From a checkpoint of a small transformer trained on Wikipedia.
Size: 10 layers, width 384, 6 heads of 64, MLP 1536 tanh GELU, vocabulary 16384, 30.3M parameters.
Architecture: LayerNorm before each block, rotary positions, no biases in attention or MLP, untied embeddings.
Training: a variant of SOAP for these matrices, 804M tokens, 3068 steps.
Each number is 128 + 32 x the weight over its row's rms, rounded and kept within 0 to 255. Layers, rows and columns count from 0. Numbers have three digits each. The size before them is the row's rms in percent of the matrix's.

# layer 7 attention query, 384x384, rms 0.0921, rows 195-326, columns 240-287
088:150135137137106187090123110146157153068145153137097180098109132137094072113054125121072086159156129148178142133136182142150149166119122172134128
087:104148146149089094139163106173143114153136070173158098230105163051130134151147080130080153112099122172044090126133120111129107115138130101110137
095:157138145134195088157129125161084167092144135137071136159169204103115153121105123141144183129183132118156164097122127171118113144098121151114163
096:114134094132104148136124090127174063104136127180165126110129101077102126114126153156133089139163137111144114141140097063120128129103128104151137
083:096166142132092146105136107066096104117168066151104071134123082107161170112100139124119143095105202143085163123131140173142150121149120107054081
103:154082116130154143137113141136163134111141182090184165147136110121126101117161111125123060125174147078147132106119147074169127137134127139150212
084:108129134085118071094152135142105120094179174158125217108140116054152100121163180159136122064134109155082145103088150139051097081131127117127179
103:163147126153104086086057103143108178136113115159131066152120173203143143160129161086120137183104138158084104120090125203150126140125073068107093
097:124090095077202155083118159165148106175081104115151140122176089132124137084117129094149113147138071071174153101094112088100193110088151154154148
092:132129125145087165161138079130106147122159127147082141136171163091127113118134163118150049070140169175109160133150147073138102142124101172119109
098:118165107092159133155107113100133111130171120197096104104170114143112142144158197130091148100131102124094094135097113169103104150123170133075100
088:123123135210138120156083110162128103167119150141146114154130138117131136101139128186136156081092113151131118099093111169129104111147085132155119
104:160053074070109155123103133150150183138095131087122095108143119099101172184134129130141093142170150076143092164131169071091146143106152145119203
095:132103105060102114100157187148130137139141091098107096121096186128155042137087133080139169179166120156143110137061165097158183138094155090144121
098:125106142154142148114090131109135054078105094208213103107125175150127086127113109107128141139106118148120141116190099097137099133162058149195139
101:109128141172070098087140158161149133168154187105075165145126098115137142097125171083160114123148116132048048131141144162120116124112158051103133
090:101085071108033081096110091113169095148126110158117096200173213113093150137127168131096094133147157149184099124132105123112162088081081117104164
105:110181106158168077166172141147122120105072102153128100081106101113092108158096091122144141122072122078153139169104132124171064125227129122150155
102:094169145194106159221150134139127116112108139071166145147081112157077090135157079161099088160130125222092086152138105097115112096129177116142177
105:174093167159132079115133157149131105128136202126168102117114128131171089151142180047112121096155113124141115174197136071166055143129140120126120
107:141116053099144108095091114121109144148129152120074136171161125207072104138094147118158155082106109077146146098067129140145095100118101067139117
107:097144182152111139168155118115112130129096114169108102152149127141125081130129115117141121130144129116108142222163088122141117193118171089142137
114:217124131134152126117086137095096166137135116109165143149145141117107219123133108145144182112109189185082107165119142108089138193091051109105144
106:153177110114134098100168124117145101152099210101182097116131103158099104166179136156126126104089126152200181086088142174179099000125105125144156
106:124060101091119127177099140151096103028105109186120114093073119140163109149113174138101122147108143122109129079147173110135092100106152132120136
106:145113130194066114115125081161097202119151169163155136116109142143125149117141124142103134050159150137147114137102151152136114183139079146155127
099:099192163133159109107162146148115176120134137107182131097156133134183095140109161116089115149103081122097139152155085131149112100041116119136167
115:137153092174126135139100097088147150158130070131090113158104128088092146121145111111098136075079219118113061103179161114091163142167066157115144
104:151169097142090161096068099144128129139142091131148111147134110117099125185146120151104143135127079151108112150066137178140091123145099158223098
107:101101113135113119145113096095174136161117135124172118132137168121108112116126144116096157137137206117064057104139154123099111131097166156133122
104:171132143163148160194183172174120135069115181118145122108121111163082100123104120146128129115112114085143133117133103135159162091089114135160141
104:083088133059140112153093133094148127181161110046133114090086134085162156195129108124150095162134151146155118124037158080152150120121162132110137
107:113140129183123163094094159131166117193106116136152049082082143094146113109101170201104150166089069163187187116085154111109147139072071167089102
106:090139155092163118171155135072089101151078176139106160138180151095154112107126117141106135105112108183094073142059149112136172160066147166106144
109:067153149113136131061120164138122125159156125074168120119104097128066108111105127091119160092145159133145108145132088134108114138157157146124135
105:115141152110111122167081178127124141087073155111146121119091064113127140113063132132117148130096122172154140160102172165149165178107167104191131
105:098142099141164086100139109167032138138071085103145105125132167131152125163101158155162128118165099113102180112103101122145136061088201115155153
101:114134115197128139108159124102092111134194182118149161138031104134124142126133208147215074128152156141140126116133099162143164104104186108132102
113:114124141153133154095112134125134160146102083097104140155121146083194070116172128102112160146154124127075115112117159133090137139094135090175121
103:085156111147094092186086136126136079119106114168147137106086137121139100159154162078117097106136162127133091138095141150147139126149153090141118
108:151094164155136092090158137161153129153083124050110114147144103133167120101103101120100126147129144121092139156108126128126166097113125134140100
106:146136154136185113140065117095140098173122187161157107085137127032116120095163100124129127119213142136083140115123161136142118061110122056182137
110:164129124136121125109138133113167147106105114087073129097140122130158164095093123168112118155097127151135108199094101114126162130142118094180149
111:122109154167102135157166132087132123137103109127063171156066176054108060070086107112118192100125104092128064144084123106139172125201102118104136
109:061183196163111081103152098137135148140133104160124075152087151101126220144098133091094129105117108149158155113117103106064141103120104152135132
114:163172100139144112104098128141128130113138118065160135158169161150094104138142114163136162167163144136174088119121107086134087145144103117158084
106:103146087140123167087094170115086208141144113068083078140054140159078206121094179083088166088143191113139070138173138206090094197096101120092126
110:141134086182117138181080141141178137064156108147116101110107166088099110081105124167113161118195139100080070152168156209121108140084128100060108
105:148040094088120122152090146173185118110131153118122146111120172068148155100141110115131168116201139131147124103173162134095103155129118145075070
110:171129150125155159142122120155129122108105163099101100089151118087061146132160053173080110159142190125109061166183151118137130148161139108161133
112:153106123109139120089113128142172151132081102171140158147120126126122156157110109099111155142146213170084135132145183109133120141102161071112109
106:096135114123123155091142155100137158149102193127113136165154126120087124160119047155103211026144187173039155139119092148123166141130102117054134
109:129192088136162171171123120118167149142153098199148148120132042095117103110147124154093150059091156150123103145171105111152142166095078154052119
110:144172184133108144129117109173138127166169116153093114182133097167180122139144146158069166064218184183131175084203136092102082137165119147111168
107:184118161091094106151144133136146146113125119160062162179147113122128091162111095171160102083139128155104119117134109143121134110073128125090111
112:113137186068177146176149176108150153138117117150125118127174086115101125147114060116182158140121133093125108141151087164079070085125127152123116
108:079108077161130122094106123141106112117124161058128148139123094148126141109092140144135081134138164082113142184075130099150107170130088112127093
102:068035120103110142142100140161092157118111129081132101154208124187125115122062094165083143106190162116185076089153126062102082166156119149162183
107:123157126211095139127133093094085161126141119122157145166137111115129191154127104192151121097098198140108118099087133120138158186080138101119080
105:163175130132113150104119153163065080042161163124063189155140102106100101081131069122118074096130108093127132173074126176154137159162192133206104
108:180183161128087122128165133127114106166089106078170136150168134108164074143119068109146139177122070171161193067080104128153103162135144112159251
078:101111123182135143119145130127137127116092137121117166103118118111098107118105105109102143191113155052176117199170175145193166099089132098101116
091:155164080136070113090129089161096152102133119169140187131077120120068077115235119131138106126079167154179129105112173150086123101122111073169152
091:115111118149140129151125143062138156104123127074125121124095182140051037112131127151149097189118146139168104112078112142185162113084145124102089
092:151109101160096152102167121092117154093111120095115176124113136129111161140155132103095095164100118053185124110127108069124125116145152118158118
086:165142106144134195131078089142095141139139119133160097145112118124064153134148150148148058107121117105118127185161163092154123150099152174165120
099:126127147139106146127098127083140177148127112100136187136124149084113093169167130128139099159124147133131117122086099127117055080126168099172127
089:068114169107113210132151085103177143130196122137078156166130147059131138143161123121078151136114118100144150095121156181137129133112114133152094
093:113150160114108059116147124162144130082165118165042111071176081188171142146092097140115155144173191153112128107119129150192152127157113121027119
093:143171129130092076122100141129101131065106169133192094075157129195141148134118147114171134085124078173087093141158107167059139102090177114108113
087:137113133106174122103139114211082146216048165114191162182076178156095200180182135133190118186094131138102119094175150126164111092195113153131119
107:123118091172108153093173094169135163195150180131179147133133121167105184161130036105129115159092083159060144156206119117183135172162139177188171
090:171103125083127105146131112103093136156136137109090147122146105112135149138163046102150078129146131089143129116178137112115177130145169080131114
087:062100110095119086140150122160155113102138164088131142182216142109176119115120100141076119019141071107127131094084128160101122192076111168073066
106:141146121145148133141087119155117096047164175167140133141184096121187126172123175168103141122131076149127130188127102157134085087147172133169128
100:131107130124165150126132074141131129079172147137127110147141067126105063131085142133123142147058159082095098185205111173069139069164125154096105
085:136112124115093145141144170104111093137174117147155061107107124071101155121108110155138132140118127115219235154114102126065147121142088125089115
086:121124115116158115163152130110090205162096114107179145118040132099104175133120198090084151178107135151125142132120144135132156109099133077130150
093:135165126115119157106135107130175159126107056088104136141138138115068103124154112059094106165126156141073137117127208113144130169130154167102155
099:076127143119155071187061116072129102124106118111143062121104182112129100134128121086138117175123110147176083160126174161140154110096161157099112
097:087106161128172166098160152110169122126113084052169136098163118118145154148128067161144133215122142134122177109128167138239093134141085130089140
099:161148127120072097174121105070065138151068192210102160159084111122114166072138132146162103106133143105128132122150098114101137131148123141164127
099:098168143175189098105096144090128128075134163167133111116171094129139120119135132163135130078119120119147180128119095165078135098139161150147071
112:182139126095144133117141175143135157177134141053092112086074161146165105051166090046101189175126129111117132066174131107071069111164147109095137
102:187119160141127130115140155153163190105142178129145169151161114096196094081100159137118140156102164131128082085120103065157070135123112076191118
099:131131100120156089091129123142144131139078128082130201164148126070144158120161106169066159096136140147104143141085119155098089158161119133139140
106:122168123134097112125126162146137192079100152193146093103179173181060120153088147133167134089134141107179115184124121167121106088142090148108079
101:104082126092170087182119133132130089152120104163208140127139103132150050119154069118103150087142150101105142194142081134167140154099163102167137
100:089154111032094135119115178132138133138104082104080144130111134150162084158166052082129194105143132121116179079119158094138103147146107147099159
101:096146126095114177169085183166120083171147074087198157093128170100153139085094062121174187117077148101107167116132140074107116199151119062116133
101:112061125111196161097140146122157134111108129130108125049076132151077063118118080115165110094079139135136126153150138132104125130137108095151157
101:126174137121134160116011048123160165109117106171153138147090141146156098122117122194149110135130127122084151145074122095137100067086162168113166
103:089070131135106089154157103154125091107128140163127102147111140129019121106063127104185123102151113099157115129105111145121108080137136092072076
103:133161147103126094109149177137135100107131080056141146118146119140172153122102166082169125136181113113087198101178140144082092127137098130061178
099:129089094120112103100131096133131129134164124167160072172187121133134120150169156087097093112130211109111121099163091155177134119125144150121125
098:166153143132137163146138122041101132079137053123144127063132067150119094069137138140161143143105139095141146077197175099136133176144098143158129
100:101108138101182067130130113166136106128142160112148115153115124155151049131108143130159127075068068105120104199141134107141170105199122169112120
103:123119141132127070073100124105115120130127135138091103146161122170100123145156128137175140157119109101159147075117140125130179182135118136149099
101:161137191133130155123119158142188121161090131095096142132137133149086109065122185170120122123150143115139088148072130123133189137123115093092131
108:122053130101152067201094160090144073142045118137093109099064152089146127147171124123127089111078078079145123133145102107124173101153161161155152
101:104139103132142114177080096147110124088152156141124136159179101121093136149083133118128160115096165140125051150110161179043074108157133118062184
106:108132088086144103100064110098090098170152155037213095108142143160022199097137167163162121137144138077131153130185161143054127075086083147112124
100:126143099056131127154153114102113136168109135116163113141105115131123100069144130127185150125071203112068145176110126091158127128115114067113117
102:137160164189104170156125116178135142109103105099175140130160134220178117114074110138146067197152145127111144114110142166102084150134149137171106
100:101122105135046150106072150155135102109151122136193120111122111138108154123119109184158090141092161107119103109165118111136099065133162183144132
103:151079149116135131143088107117077201166190108207116089145143163158111140156120126177129132150152099101125122165196112101149168102158130142150105
102:081140146105134108109153112132115172164145115086164138199168111181156162099182113068154155105155069152110127109133115113185141129147107053121109
102:169142106181157108078105134172081133153130119077141090153085127121181186113091157089129120189136118117156140169062106185128176130131093163159096
100:119147111105114157110091163185148129140128157063119136131094167151152091120166119079133115166165060121142063082099189072109147132049151154109114
104:117126140054144128139134111132135135101115113086131159147146129116109161145133155126189092098144144125044158136063132101156167176158153105080134
104:124122038145179107164131068142135079127136137148091155129168149100140157157164098110156106103184081074108096189144148094099161038129098151144081
105:126178133145117116150126143130170114105110123172098082152150111133125110135116146175048133136135068118096131109129085139201121098136049098140108
109:110166101117119167168133063111117144100174166113074164162143132185150118082092131146132149133128125125130188092082118105153085129160149133084109
102:154077131113189110091148143153131115115058116151129122112145141127131182169141097106130087121163092073107099133160127048186094150126143056120156
103:128133131144154135108054142137111101051134129140076121131108232144169123105113102136099085121111197164173172130084183104141151150110091045136145
106:128148103127111088102130109113109140160147119093103108095127126123147177106123128083113169102084082182167091137122053094068098168162098170152099
101:132194146149120147152130131097188121172191064147103136167177124105225124108137127152186127156119091167192147068122082086148084138134124175085159
104:096089113179159167149124157162113138134090155101064142182174193081137168082042138101083114144113111103079102122081134060132157089044173142167171
104:120133138114131160155158109130117131178166116128126142066123101103122165126119105112090164117072111098134140103057106161156143171157162160128140
106:088099079132125038151119106135119142091190122131157078182139120095123148129110151188096155106123133118144114144139156119118145138137098218118097
109:101095128118092150164149145162124147103162128120147123108147074084150055086144087128078118123130126147177090126131112119179149118153093129147097
113:104127151160100151128162130193097174144144208098151184186128117166140119171099108126116130213105067134091173153119129145158099101107160145176094
101:198114118079150101145075102107106186142118071152111110116085147177182169077079127111096063112143199140091119078078118104081166127165168163124055
104:170154104112112127188145068160099102104107154155137140100144124071148131135100140082103103176131091157116149125132106169148140106167126154126123
105:116150095103160131129181140120114111167087094134148150144149115122090094134155185100155093183133082096129167186153153068149082129129088129151138
087:059080091141140110144101169149187140183098142094118091158133146135099147128116173106168138071198106183048171108131135129140116130195165079153139
103:117090158130141159130150128129137158152120089156136153074123072169123146141104125099147137134082140216138155127131152122157123151129124123116122
096:148161094112132169098142097100105148142100085126140142172137079043191138118095099135095208166157202101140072180116108128112152148125102126109107
092:180149115081130078173145146117053095097113179140132153121133142137127181122186135152096072112143164101164114056119127087136118137109092119139118
098:091155170122083094108101149090151108136128148123152159115117149162135123064125072152120112137136110210170129093139121140116149113178120147093126
097:121075109144145097131068147080145132093139141064107184127193154103188105089148175149070140094162121167083165158104135132078114125119150165125058
093:064095163102101102131121163088156111086057111077096151104163064114136111119096112076124123144175180139154106182115163134130126159127070139146067